Weights of a small transformer language model: 7.84M parameters.
Each number is 128 + 24 x the weight over its row's rms, rounded and kept within 0 to 255. Layers, rows and columns count from 0. Numbers have three digits each. The size before them is the row's rms in percent of the matrix's.

# layer 6 MLP up, 576x224, rms 0.187, rows 452-575, columns 128-159
092:120139133159130103142118114117140137152161137133125119146145129115117101127147165122085175120162
102:081138119122143097120121133087086111134106119126106128175120106140156135127148114153130123131141
103:120113111104108147169113127081103153147146133109089178137162128167122121111103101100089144099141
099:150128123111153140154144150160116115094164090170105125144126117109105081118117166159113124136146
096:143139126156077127134152153135132149112092131164103106124162157028117170109102079129110143145136
096:114150113091083191135153107158078126094120126152127114117054170140115099127158140144111106094137
106:103102129122168140136125109158110172122129125082149151146085096113121110118119133152139173124146
097:138123150128145172182145089088136141109086134137107114138128131121117145087121135136103141112104
093:126117164149137145097129123125169113133113174106133132097093119107147105143129067111101153171106
104:145132138138156098157174122134119119120108150089121192080122129119164180126148164168155132114131
099:157138120136117114124151137120146123117087097142139099086147147110089133148141163129128135121123
097:121131087129141122135136136135105156096122151153110135100110138123107121117115136161152123110143
101:133113142146135140137119117140132135125162149086119153120120121157156116095131068116157151140106
097:120153122112105147149170139120076089116096065108099147131119125117125131116109109120194116122130
100:143157115098171127140128135132103084094156146114171134123104102139099117100129117108085109107115
102:114112103144105117166101120140172121108097165136146105164104172086129163105080189135101128121179
106:140116123095138092115169120111149145109149158160130126144082126176116104115099083092121131096127
103:099092105101117098141131140138118139131142112131140123128157166163150078143072097134159132153148
102:161126112124148070163132148123109099119106092131131120131096086119137180114142161152148123111096
097:110082122114127145115105100139114157136150112141108133145110073134139093142134133175118107114163
106:149157138142144147116173104168096127146127090148145118128114085143127156161130150120106101148106
096:146134107148136157165133137175168145108141183152115113117126123159115146102158181121145108149102
093:126107129146068127123151121134127107144117121098131135140161138094179147132105110102105157121091
095:127129174144121134095160115192146144126117146112099162133133117117149130155153140131108138139133
101:130152136105064130128122126111142093115105133155121111158104144135115165120081132131168113110131
099:083079142101149137136114113130161084136130118154101129111153129141158126143142118117190148133097
097:097107140137137094105176131167124124122135130146142135161133143116128112098139127117106133110120
101:126154168131150146137123100130081122072133139148131142103125159128118131136155172130119150113163
086:131129145124141083138112157139115097133126136141121103084130137135139109118101116148148099120101
100:151126111150131105062136126137101109154137175140111108072116112107144166105131125147107130141089
100:164096119103106110132118104106152154135132146136150103136180111129120133123130122155107142149119
105:126143138161139111150074147138094156142134150157111145172148147138117161140101118136155101173183
098:112105139152120131093116119155087101126142145139121125142151118131130158103166152134126100147168
099:108165119122170146127154155143136151122116186109136086113120117155137105119127189122114142084144
098:150144166107122179106165114144105110128115107117150116106186140114097142120130154145110119131108
100:107164136076080089103146129148154142100106157160178159135107105104133092196120127155091125130085
097:118123122121132145087108125117107125150096136149115104130135114134194048131072074135095103098127
103:110128118145120136120121140169094149134093148129095167176135112089140144110121146119100127153139
100:153120104158131104104101150214095155098147151102120144116125163142137126147147092128170113121180
103:118147125083126120170102102143155115162104117170179132130158150114161134135169101165158101141186
105:109111094139140085151094150096091137101119155124139151160140131122187119123143144080102131117146
101:158126138134149106098142108159116097117130203125093126114164120135121142142133100131163128120099
107:062145094136111091178136102169098143136153097151154105148123146114170109118136102107156106134143
099:085148139133114146128124102145109126115091111159123190143122125130127150113160092144141134145130
094:116083159105136094100110088136135148127153082128114171149151109120120151135121113084134113118116
097:093114144151111131134152099122118121150126126156149174111098143143125136116131085138082130181186
097:113108099118129107127109128146116096144105125137098109109112094115101149173163142148127120090133
101:130145132088149119139135154176164171120116134099135120101138136157136170135138124085081156120149
104:153123148123096127104073142114105128131136104086170092134105124139136158153151108078134126118138
100:159120178103140118120139123134103082149180117147155135114151113148112136114141170124124120135105
096:130094108091153107155128150119107125111114135092175105109134094167096128169130125112143109122149
107:074135128129124092093146103114161150119095091136131124153144100109143154153128110104136165095164
105:126122136161077134174122122128151068111126155146136138108073150101153132114124110119097130103054
095:134128120086114153129124104198153104144123165171109138170139134162147150123075137127126125131091
102:141073097150136133133174090132136152076061146122124131117115100063162134137107086147133144103152
102:113126115127118169167116155171090155110123100128105154129087121116109126115161126142146161132128
095:151137110087155144147102088114140108127148102139139114125185148110126148159090114160144121109108
106:169145098126127106135138135169137139144063125088094138102121141093104131173145091108120090121138
098:139154151162123123117123132158134129094113105156119144145156113127172084118104129126122142143110
106:135143120139087113096139185160131089116131153151125153112166107133143146137108107092134122147127
095:133181147122121142121157090124155113137170152118118106165096120136179154108091087127178128135137
118:135091118153129145154127142115105144129145149135138111122091100145176137137160150073106120124129
099:107145119125163094151139124137088121164111120109153115072136176093139124126149124129099142127116
101:160088109136133127118100115117112113095118109133151170098155137137108111108135126097111110151067
104:104109139167124133123130146124119126072153107111151114102069159129154141118128135168125111116141
100:122134146154114147099143122164105161122131131134112120124143143128136102116167144140071134113107
109:156196129126079095126129116148081118116128131105153133145094132135130129132144112117149128140127
098:116119110164114132096110148125131083122124121117120111138139157119125143109129125103121098112143
107:108100143097142159140075145108136132115121090149134128115187151151118107142132113155143101123175
103:115172123095109119106120107099120123135137147148139092109134134107088103102129153157069146151154
104:116131155142138092172112121143133136134121168148115105146069127150107092132173122170133156145131
099:148140124102090104129133123178152114137154137138173169162131171094152147091139140135108140109078
102:109169110160149111137127123133099108144083138105147132117161155118116095150175161145121102141132
101:152180113127129158163133127164135150114132124132115144143108160133105127132102164108151113120106
108:165157129105127112137117127109129136080151123097121161149112179149097118156139127114127118126124
098:148089134107110149113135141109100113109121139129088136117103111089168158104144147124090109144134
098:113145154147122147116116070140118111124160125163117171143146140109172145146126147168170150151143
108:117098105089153089138153116120121153131136131105092127127117122116105065154106140072154149103156
096:113119108103144153151130158180149123143178133106142129113123070130154112095129122128123129153145
100:124131132130161131142138128107136117100066119113132082129134116124153137125110147121158111057147
107:127117119144126148142099163079151143138132111129138143101116147130165096134115126095090118113154
091:138111123149066139095119133127122104094156119155150138120127051147128077155102129157151132113147
099:101133092130142151110100130149161113126133108097114128123149099126164135115157133129176083156116
111:108093111131168139143142146153117126156117150187122112158162146093132149157128133104128140092136
102:127119139138103158130114136094096161128147078134124082135113122072117130137120108155083123101079
103:127156118154101138128120126109111122145112141116102124119110113112117158121136114113153128098135
107:138141144158087119116105104144125114140091140107114133099149104158066120092142126139094148147123
082:102146131107125095125111102122125128111103089106118104176121155123133070163141141106139099128118
097:132139150172120163103132089103121107146158104158093076114174121141147120080102141107122118111149
098:107179171107176144128103164100144129163109151083126153141137147137143153053107182121169141140148
098:127128168120135082089189122103133163104137072138114147112104095125145134143116136134152091170139
097:126146139138166170135110115150096132151168169132089155111142135145079180151149114140127124130148
100:098121118115148099126134091094155129074123144136088108104131135116144184097149141143118118164135
099:125122136123094119089140131141125128105106096122117149101117129163106135115130097089108109101123
103:056131135149108124131142126129125152131132116113165105160164150119117133096150185136184136127109
099:188113126136161126141080147157128131119147109154083142151151077142087154078097159146139145138146
095:108188175157087106133110135118165149142096133104124149142181109149144145116103153141148142129146
094:131099139116099093126128123089136123127117164138125118120115121149117157142143138130142108084170
106:152138150120135148156068094133126133147151149099113130098161110169137137151148125190145116108081
101:109123094134149186119168121118152193151139161131088152118143124126120116127122116126109115088143
098:153148149153139147138131136136150163085176157135159066141129087161177110139152117142127125130131
093:106123081107123133118098159149083144148138130165102126118131104173112151113114143051136134089133
098:144165150163087110117110147125145152145121131132106089130119134109114102126123095170154126171123
091:095124141129130125142130119152101132133116098163167094151138140098123130152135118097159099137126
103:162119119090081108140188098124146131145110128141116116117167135086128122098114098135082124167101
101:136107105151118143125110140154147130142124076099124122130119091132119125104139088141136159115129
101:135099127145163152147105161102176171124126098147133133131145153117132150142116097123142144149154
100:179128128154116164144106205166116123127145136133167127127100128160143152165141098038098133124140
101:090113096100133075090104113140111102147131146116114164141102154160144119127151109143127146140130
100:167137135142124077194126122131110084107109181098165157153145143112110126118075156092124134113139
097:146142114138128188118116195149116123172101142092165128124141124119146119128130086079151127123096
100:154119113100122145094087112130165124134115128141161110149097114100131122140148160172178106138161
100:146139187103128102135130112170137082084172161164157161149106138173116157149127112151106113122135
101:101161144172099121142135101100096088130169119147129162122093135142134111126111139134133116138111
098:155146129157126145125089121117140163156115118100113167123127146154086138133103133088095153143166
099:103120175137126130101112126169128117168141121127095110106133147125138117129111120105124146122150
102:137082121172087157108144154103153148134109132161088119095137114169119148178105137127112131125135
102:124119204099141134130150111140143137151180171126162112156148108134106124097111121172124105136144
104:117098134146139121126194129129115162168097123117104098138131090138121079125099123091105129165120
104:120113137115114167147123140170129108139148116111113129084124095154125152085102131119141129099134
103:095133132123140095121148142133144135103129108190149124094113116126122142120121174151144136158149
101:080092116145124136114111144157158105135120142147174157140101150145143116137166093068162116133153
093:114106153127103123131125098122128144117130131116147176144127099090078136140087137156163125097126
097:143066125095159095171100174134115119144125133108155116118167109125135124161081142098163126119132
# layer 6 MLP down (transposed), 576x224, rms 0.166, rows 452-575, columns 128-159
094:165165122121143151106141136168127115113094131106125111140139140116135123141166113110153143131087
101:126132116138124168121135113135157108067147120112150157129153115112143126121115093092119167110105
097:190138099109146138129134108146087131130123110156149114097153123128111168102124149137155096138142
098:117120110130140137127155080084125140158142139177118143117133152137107189136117126099101104140111
093:127119131132159149099103125134150117142118124107135080132100064146107131118105142149073192149137
097:109090122113168103141098144132124116121118123120138090132138110109210136122117151105127092116142
101:147123114194170177122129156144131139110125154136095119141121131120144133178124108143111119120104
098:114128113137128149042142135109132142124139158107139111123109126129138119064124126083130123126143
096:170116128099083107135142098130141155108134132157120141125157162152117129132124125169120129061147
101:137098108128094109143129105138096113170114120147144173093116176149132122147171133102098153139129
101:183096149145154191132156135096118140122141150120149131111131107154137125153139142105124113134112
095:144118131145100121078122141134173088141113122113106121152142095141130134113132088084140165163148
099:083159146113123128134108146104180153137147137135096137162130133124122111139144118131144085120112
098:127140084173116157092150141122170173158142174134139161133091136142110158139104172113102151133129
097:152116134115131136136142115075161125132128169119120126136141100165092129129133118138090092133104
100:124178109106167123136164136125086113147125137133107098139107152117135127105139183148121146089097
103:134134144122111121089120139119159131142138122090144132148106130139153111171157165113103111123121
102:134118138125124134099110103111183104129109145137115158118061125139103148104160172140120174093136
104:105113120120111118118132084108137152102173101111120129089154172156147114115120100116127110125141
097:116071128136105114163138126151149125112105102118171144124135137130100158130183107125161134119141
100:140140138171186126110122141118130136141093118115132126120160128113148122139107163100091151131084
096:097095163143169117103122137080107165114082164134144166160107113115163166161129128133093148125137
098:153133120144130122149153130099112151094154144129139144129150162147103108133139108172117141124135
097:141134106154130114125044118073140153148153143151091116158087179121119116111122133136110105105097
099:156088151128096146156116115116080111145144130142113159085143100158133096098195104168116130131137
100:159136100125114121105113139146069121105126121073111134105086159158151159134142112143138146153157
096:129098065122126146179134134148147086130132130135139129147147129145157122141125127147124108156144
099:138083142112140105135113125119128125123117124150140125129076161113158091143134155118109129092138
083:111133096147116143089132119108141117129142118126120152110126121127122141103131142145124109146135
100:124157116150121098120125126143137161122120121158133124148118106100136150102140080108170100111155
103:118118132138136168150098146132146109161122119146127142154132132106099150131139139105114126119086
105:133118109142132116105157145145118158133104152132112117100113123114143148116124148105121128149125
097:125132097130128112124110167125151130134118161134114099150113129091149106151108168109117109098150
092:110102158127127093145126095125143126099159093138108143166140133147152159081150118143117134114096
095:118093118123120146128112090170164151141142146107124091148116164122124151156121137117137181158147
103:145100149153108141166161126151154140097173145138116120124160142149140127153123116144143137124112
104:128144125156125138159121097162142132110167181081153156128142146155086211135168169126182153114152
101:091102138134110148156112163163120133125149144089142102141147128138103173085092108136158138128153
098:147146117102125144118120125114138110205170069122111106152111128119113137107100126138091139109085
103:128118158173102108115127099108106154138132189139081144161134128160121112155102102059132129121161
103:120144153129153144109132084142138141146109134154123081135120130118112159129109130156121124115119
100:127144125121091120152152095122149104144049116159118148130088152130120155196172177127114102184150
111:117125138146126134146131116149106121126167085132141121131102168118120180122164101131112097136117
096:177136098130061145114078128140133135082123171121135098154117145127169110177150109147145106159149
094:124167105152130157104149171074122099188138160133141105126111117113131157090151129128102111185116
102:110110128107123097095133110176161119106098124158128116122104134120120105131155110139150102143127
094:086151160135155097072159137118110141119155124141111114152134120149135137089120143137119076141114
101:098124134116104129145110140101108103162158168109117129107101130138073104127141164138097117137116
098:121118160096177134097125142141138089141121150086135114142161152140124107152095139142113109145098
101:125114144140132163163175110086139112126121113092080162129114087147101127129121102121167150151108
097:137160158126081159117132082126129124167098139154094161127184160124136115106161104127104126127129
095:144147077101108105119115103142118088179105158152145121124112115124130144127130112111151142168058
107:121143130134194126066119133133152157149141142158156105113150129173101140130145105125141151119169
099:153130123174139134108173094112134142120120116150127129136117130123107146190115125111152090136159
105:111099112162136108103139123113160153134103138092159178066159125155143137123125100157122146148152
104:134096157129141110112135111129122180115128121146132127139090127149102122139133129121137138111079
098:094136163117133103184128110141137119150158122166109136134109149128067077133106117136104092126111
100:118077090146117126124111131117137102133156109114112143112114109137102057157140143141127109124103
099:177111100129159098099143115153084116156165151096114093122113131125126143143121144086125095120159
108:163140117144160139143146121176111131178119122128107140124158164165160121117174105118140114173136
096:129148076118149149136165160126098103086130098156162107099143157105133105147154156136100088159145
102:117140133140121137161127105140112129148166143113085134128133172118121137145135132106124123128120
101:126133112121114129102096128163119124144129098144134131144103083105164153164111066157143137116136
104:186140149163129139136114089165141105117102135105142098190095088114093117113097121152115143103152
100:127127117117130148118091145156144120153115131134110102118142125105149162149095117163134149125135
099:120135150080101071114128134115142104143123134108142142103166145139140122118099129098176097145129
106:101137144134124143091091170074134161142116135141135156114139093144146107165069115110147113127134
098:139155126144136127117135122141131073108123082170115128143110092160106081143131116149113096190124
113:115096114160142134161085146121139100135147108102146117120110168125119119111149121153110168156120
107:134122143074146137136122067156125114128110104159117161129149137138114153183110106100118145124096
105:112160122101138146176135120167143124130154097128148154114136145123140150135146126106080081143186
099:098128134098120140145123121105142129118161139115137166111173105133160078126147087169113105186171
100:172106185131176101107144075090126122127091081137108126157142125099105126155121108149141151139140
095:126145118147136146098068119117111072117163108106136113149129132140151127112163102099104102093129
103:073130127170122166096121131099130128120110127125133103135111119112142109123127155149060104081098
099:118117122122129110155119119122143073139136134114153119132117155126067091153112128154146100155107
098:158114119125093120122091178092109155122107175161149113104128114104071135126127125131137114175122
106:107149113110116157155129141128129132110147117153113083142164134149144127121121140096119099084128
096:124143162139158103142137107104179133109122158172148078114113178110126131147080128131141120098101
097:122151142126101150141123150124113104137162112134102128178096151162113137109125141173084139133141
108:148127168130104110117158144122162129107162101097106095158077093156147149130142154086138090105123
091:123136156098208130141130101138134128120141115117093110155136141159096126117090097111118147133115
098:087131170157146181161105120124097140126097158172135094137123124105101157130081159148105128092132
112:119106127131114127145141152117116196135119089141127114100094129143132093090139174133085137104114
102:097132084110101121136149115136128192122151138139108146095186112102134152129104116088114132130156
102:192103131129149135122113135099138128089156130148143174131115114169091135154104145118117208098107
108:113179094130059156115096120080155149166112099084137136157155151120158145114159088101139128130128
080:105161146144104122108128134153124156126163085141123158105148123121108156116073124121122106129174
098:130087101132193093114127163119123110097158127126144135161103166103085130129139121080156183133063
101:136114088110090139097148109106142113132082102193152124122127141103125085156158139124102111108144
098:124100156111112205158158149173128118104136132154162122109136153141155117080125131152113118146109
099:146116161125096115128120086179105154166158115126128145147135193134133131124128091086109176142109
100:125123154144106097147191137121132073178130121120153182086132126117116159123131099091120132117169
098:137175126133158158140163156162144108142092132111143150121129084136157143131112163160160187130158
103:182119115104154087129110121076100122114173101105135149099096101139108131122143128172084104117133
094:117136124111091132134148165139116125103124130135118165124191166125170095155168141111127165158132
098:139089140155091116142085090089121149080125161157139104149072133104137081118136125101127121118109
094:119126154123114140135106086126100129100131118153135121155131127109117111132120111113138157136116
104:164179158127102127104113119094076161093110101188097125108115101127083097153112151143106132141096
102:108123139125114121136110145165190118144086155143159105090141086110108202145083124161099085125098
098:153094133109160145142094139136105117140165116135159155147079169115144129139117131125101109129073
095:156141137154150123111147087098101089126123119158153112138102138104135178166119132212103070091108
096:172110140123171126099093147119114092139097108156128123139174117148110173119100126135079127108145
097:183137156092115111095127124123152114120137189118114188101126125139158141129102138111155149142129
104:124123098174161151080103137140115128082128116148154123138121126132133112139133109144146169138136
099:123140147148158147141086111159091128126098173129114176128106118108137169160146150130093115145095
103:147125131095124125102143100092123162094123125165113098152140167123106147115145122153107170112161
095:116129162143111080114106102086143140110078157129128133149113144094130141169115134147140124080083
100:159156083101130140102177154101146089121117128162154133154149120053154150069122133146122120145096
100:105129125124089145091088145107137121136149117129156143123095129071174131137150122162105088152124
097:142141108127123130121141110127152165083141131109131144128132100110096152147145161169137116122116
100:165118075143115107181148079144113120123125082116125155179154132158116095130135113120105101154135
102:133100106147111144155138120144112107169143155083131082131156149086122141136147144100110106134130
102:174121090131083106144160163138123122100064115122119115138130122117139130139114154151107133125100
099:150128136097139135112157108105113086107171079140111101121138124140158118134106100114139161105115
100:093139129139142151144139125105094121125106108151121086153127146138138129090126115116137138117138
102:127143127109095133124125173121146158155106151109094135161120104130125092137089110111108170150124
100:081096133155122120163121123114153139126133131081133144130146141100139103144107120118156150092110
104:103166156105149120148095131144110138107138091181140100100153101152129119082168127150109090127136
102:125149127110079109096145064140168144149118105143110084185130154128170103157136147119160060118128
103:139117141167153067110105116085133121109115150109119155136113133098116190173135113128123157117078
098:107100125117096128116114166141148138125103118141142107152130111119136137105135140137094106181120
094:159148097135138113098144155124144140114102146142110088092136181162135144138119133119111062144122
098:162140155127124140106107148068151139119124108127101111109115113179086120100171103126122124139166
# layer 6 MLP gate, 576x224, rms 0.182, rows 453-575, columns 128-159
098:121099100133155124135146124145163130138127123129157117164142154114110145180136179135088159140124
099:191162125151135117120144129122126158119132105127106108153133125078117152087121107144148142138146
098:155118147104197114130154125121106089128151145103130093117162112124109116107146133124147119160165
094:135116149098120176099113169154146155140126124158126117130121097120124119077084114121115157121093
097:147100148164156110185138136151158115133143166131115095155118167158066141128086169117115143060121
102:172151104123102106130133120149150136141110101149134172089145150101108121104173137096108131113072
095:094105151127114115102111141160128173111076156111078140133161121110098147114124136115095142113146
092:124123164111136153106110113107139145165148151107105144117169106137089130088139099111097130137114
103:133136167129133102127147111122082154135130093103106153112131111138095107115138133144093120097124
101:144140109093122153131099099141115094109098140147123052086138129107131107116127104184142123144143
098:151121117143146110073119145087123120149109122136102146124120112124129111104141131154139145128157
097:136142145120142124149127138109130113124103145083134138143111167122141138140113105160161140122128
093:102116164138152114135081091124113102151135123141111124116145141127129083119144120146108124223104
096:176079140110124124143103151129150097103159028157098106128118123138150134115136108143132128098086
102:131147138131126128121116094167175112149132172116105102082084190129140116113116140108124143139135
098:127161122138158106117119153119101147125118145129113121182106078138122079147164120146142114173127
102:113151105122072092114142136168158085113123141105094075102174096152120102137124138123092102130134
100:154104134126116125119124094129123148149118112136106096150092083092086138117104163152150106102121
100:200156123136160143118123169112142123179082146126088140105117132151188156136121123086118105121131
102:152121092118090091131139105155095114121139112141107126138093125155101121110138108137123135160153
098:147139163140133109161129099099136145121092143148156135134111109126123121149154129114161135122108
099:119115154106119142108129115118161163132100070213107159137112125141100144102168110089148119131139
099:118159090173104120158095141124125131103088107155163101133127148130124134138127094108066094111160
104:178141142121165144135170140135135156112147099104108098145106081165126142129075120105144133105106
101:155093141122135135091152106136098125100141139162084116068142138161105118130096168123138129130139
100:140127071123143165119135124129134170128122117160119120147106113103140093155139133135127116140170
100:135093100109152109085131117099141107131081162124172097124156143130101139118158108152118151133128
086:137116124136126174108122117133124107123128120110132166147123138104088123105141123142142160141112
097:129177123124123081144150081116116137150112125118116151154122115141150121121157133145132113094162
101:203108097117137155102125124119121120106195147155145130153089115133156114135148132120115132134121
099:139066127165115138124139087147202121105133109159151084088137125130091136107101100093095146111127
098:140170130180094118149173140103173119129092107080143104157097094162165074127141126106141158155105
098:106118122124120118121126131170134157099115112091161146112169136133137128153127100140152113104160
099:122129093144163127169120142112134140092130142116124141134130129108125122081161128164127157124131
102:130112164160144127063131109099163142151140109147134109142163159100148149153125092107134156150117
104:108093143111125080099090140072120138122115162228105155128102111097145100109107099163152141137108
101:148119158103128151165128127111132109111103116151069184133102135161158119165135137119152093128124
100:154136139152089095127160135133144121107162128078132102106148154148107104094133091138133148161133
100:125113148150183134138138136147133149130149098121118123144119151115171132158128120144134108153116
098:145084124113100142154123173149136088099163082144117134111131104119148144110133114136130114152132
098:082144141132127128066136158129146144139115131109139176131135124131149119094141121113150148095119
107:179090113093136132130149139113196145130123165134138120128119091157134126107114159134099170183151
101:137059159141110127142124131089135120154127168152120108148149153109129113072094128131137142152135
095:137123140122111147118148150160107140109154107122101152121090123140116133089092141135115159134116
102:119154108102128142140127130117131122116127107098109143154143129135140091117122108140098135163125
093:139100137104102130189160177122118163135122138097115111134141105088141098100150086112105118137111
100:124098117131114087146162142146127139144105108130114121119183120162137152114136141168113116120127
101:158132142134106152193116131147103150159149110126162087125123134090135093131134167113135128177094
097:107135162130126137100117121121097146096155163105091086167172115122112129115133089095115110141100
098:132139122116156153107139141114121151117132098133126128153132138115145122127110125210162119155118
101:151143152154131193141097152103136149152112124094115118154147123121159137149146177138127115121157
101:147141157122123102106140090124190111115197163099084143167118120108139125150118108093117110168187
097:154135113117106107161133139145126164124130112153163122099095145094124161097154164160151093168139
102:203120139122137140128107126134091173130139122133128139158121147120125142140163103154165096174127
103:103124121107140162118143160099097169112132143098081116122124111158146130137148109160119107113121
097:118159153134185142149077063095116145124133097156131164123173131122069147130161141119127099133129
104:120131128104131128159184116154109144129100126099112151112109113138167184158123170130160110158146
097:144102136141173114137170125138165104170156113141114055128118135113116134111113149147081116143154
104:144124096132121130162140075141146104127126111143127160149110110115145178151119128169136084115121
095:099089118128122113088121095165156146111111069137132129139172138106125164094119079126091111117158
111:120116147154069125139119092114171152120155156152156138093124101140084116186145155091102153130099
097:083125131145097124128151124128125158102152152097102116141108154104136125094129127142148115080179
099:101098124146088113151154105115107120093099064138098159130117148102093138150118150128119117121095
103:157119130125186108159090100149159070131120179113114155117146145122145109179140119082160135109122
103:116140151106127142087162107098160135092113147154157160114083155127138130112102155123136129134104
103:142175130149144120140104171126129143140139106105131095128114120132161124089099097125174130162132
099:137158130057121127090113099156140179091124128130126104108137156114140116139122146117132097181103
109:135130106114093108094181146157157148126107172131119155126143098093149124102100110135180135173110
100:112142153163149135157133170093161121090140163079156109170145123137123139081160133118132143154144
105:138127180136132129158152130139125092117129098108151091140132115092154092103186111132093121160120
104:107182131128111079112133152152145162114097102174154150148067133138129147149141106127093147172145
104:178118143115145113168105103127113143114144168107129119091113118157105133119153146128115134112110
101:147113142119178137114134169098157105148102139142139088130138132090150193146164080103142115102145
102:128139124144149083139108107110136107109091156139084129123133136149116097150106152166168133092127
095:125143159141132108209116106143123112169117135151130130117156097155112156101115153162089146068078
102:129112137091156116107154128149087097089125155137082105152125146104130145079135123126115131091094
110:124124098183135168129080118156144133118119128117113176144151136137125171117148142128167119150116
093:127166140133112127155097105116179135133089110124110098137123104134131132111104162150168161095069
103:148132113145139113097152104195111167113118159094137114098137084122141127115126108176134119104103
103:111153156146132111134175161189154080109107087149119138111131158200120129098073098102181125140105
091:105117166116129127141143137138115145109134118166127113067183125121134127083117100137172118114131
106:131116141080144159163101128140171147081125160096149116132129126123118141134123111086159128121127
110:124113112127137103150099123092101135129134157141131112122119135168137098130142142125151115151097
097:154083150188133163140102122136110103148133125146143085133123097142136119181119158146115109098099
097:096117122162108122112135154129147084136131173128140108112103085087157133165131125116130100095169
104:184126146121163100131110142122134118133142120162116156112119157131151113181152175144153093148121
087:129172169121108141113106124136168134173139081137073174109167128099108147127075113130138143143129
100:090126121131106146146121148108153140144081137122126074093133131140140109109135146157107117116148
100:135167126155180107123118122159153096134138163091142128166157092101108155104131102139124143109121
101:109149125102138136149138150158108114141099111138144136153130125095121103146174092105111110055131
102:153102113133131109132152113112135105131100128122129137094161091109136132140120131148132104136161
098:162087157144159165139127138143127123144141135135151191149190133117114178118144120141112145130156
099:125118156114130114113105102117169149137136132147147153157138197069161119106107113192102152132107
104:079172123169112159183121113093147094117113109153127158128113118159132098188112159113132121129152
097:114144159112144123149130154168118105119163147111134148176153120148136135094131126129169152161121
101:116111139088070102119141143132131144167134083092107144139122148155088142139071115204147135114128
095:110082131153170144080156119160139147121108159125100182129140151109073147177158136112127106155139
100:148141147153119125127145125087053116129093132127094124133142080133108151165104107192145100123109
102:165078136149102128078123119155118137070155145141131164130116122133195074114137102134085118140136
096:122123165080122170147139114111124101114157115118156085118126143104113124076128128119106128148067
101:125127124142151116156143101127124178122088142135135116130143136109133105194144129129117109115140
100:141140125116191143121113125118176125133132100102110127140125072084140136097133130120139135125127
093:118152132135120111166115110144120130169166140161139093139100164126120111153158108121123131153152
097:134126118162111110116154137123156148069123131091122127137104093171163104158125154111100138178134
099:155078153152133124105149107164106113134135110118119116126124132166175128083167109161103095135099
102:144120089108119109106132112108094121112117190111095145104127102118133132126103109074112116096153
097:111112127101123129157149102138137137123112164135111158187124151109165136123137099117107120089112
102:121137094098113131160134135088156135153111091109135164159151144150161137110114153128115127116148
104:064171131110150140111117146158124129144084146081130161134131116137120085133095099116098092157206
096:122159144164118081114128150167141149105074148109110137066113147135107104132142161139146103157154
103:120107101127154114116134091140133159083148103155145151120156147169102121122124126117104126168134
098:133109136114103128131114119164147148120136135114127144085150155109132139133147135111145137131126
103:133119081174135168114091099107147125120107157107105162124131139127141060139143135135129147141100
103:131074114132165115144095157141119102136135093123131118167171102132094144154147101110153096148155
101:126171136165131130151183130140172122123121161118138082119151120154168136158119155131109110133115
100:090158106097128118114150120153110135131101147142134151154138107113159146152124120126125130156094
103:158154155091139156112102135131118121118115132123143116112154122144128134089141094158139121133127
102:146127145135104101090144149095124115088124141118106135135155137136116162104114126127087125159140
100:152145132162120106099117130141161142125140113121104173150180123102114144157108131113160123090154
105:167119124154119156133106109156145120148133130130128075095121134088105154122103111081104127108136
103:071115152126124100139196132170135114135090133116120121155116135114208141158133138160091136149150
091:108140130125120111094157121159167109105123167150163149133146163140119149136134130121162152136139
099:131073130131090111122102112153129096083140084151105145174081154123120135134184127103141146134133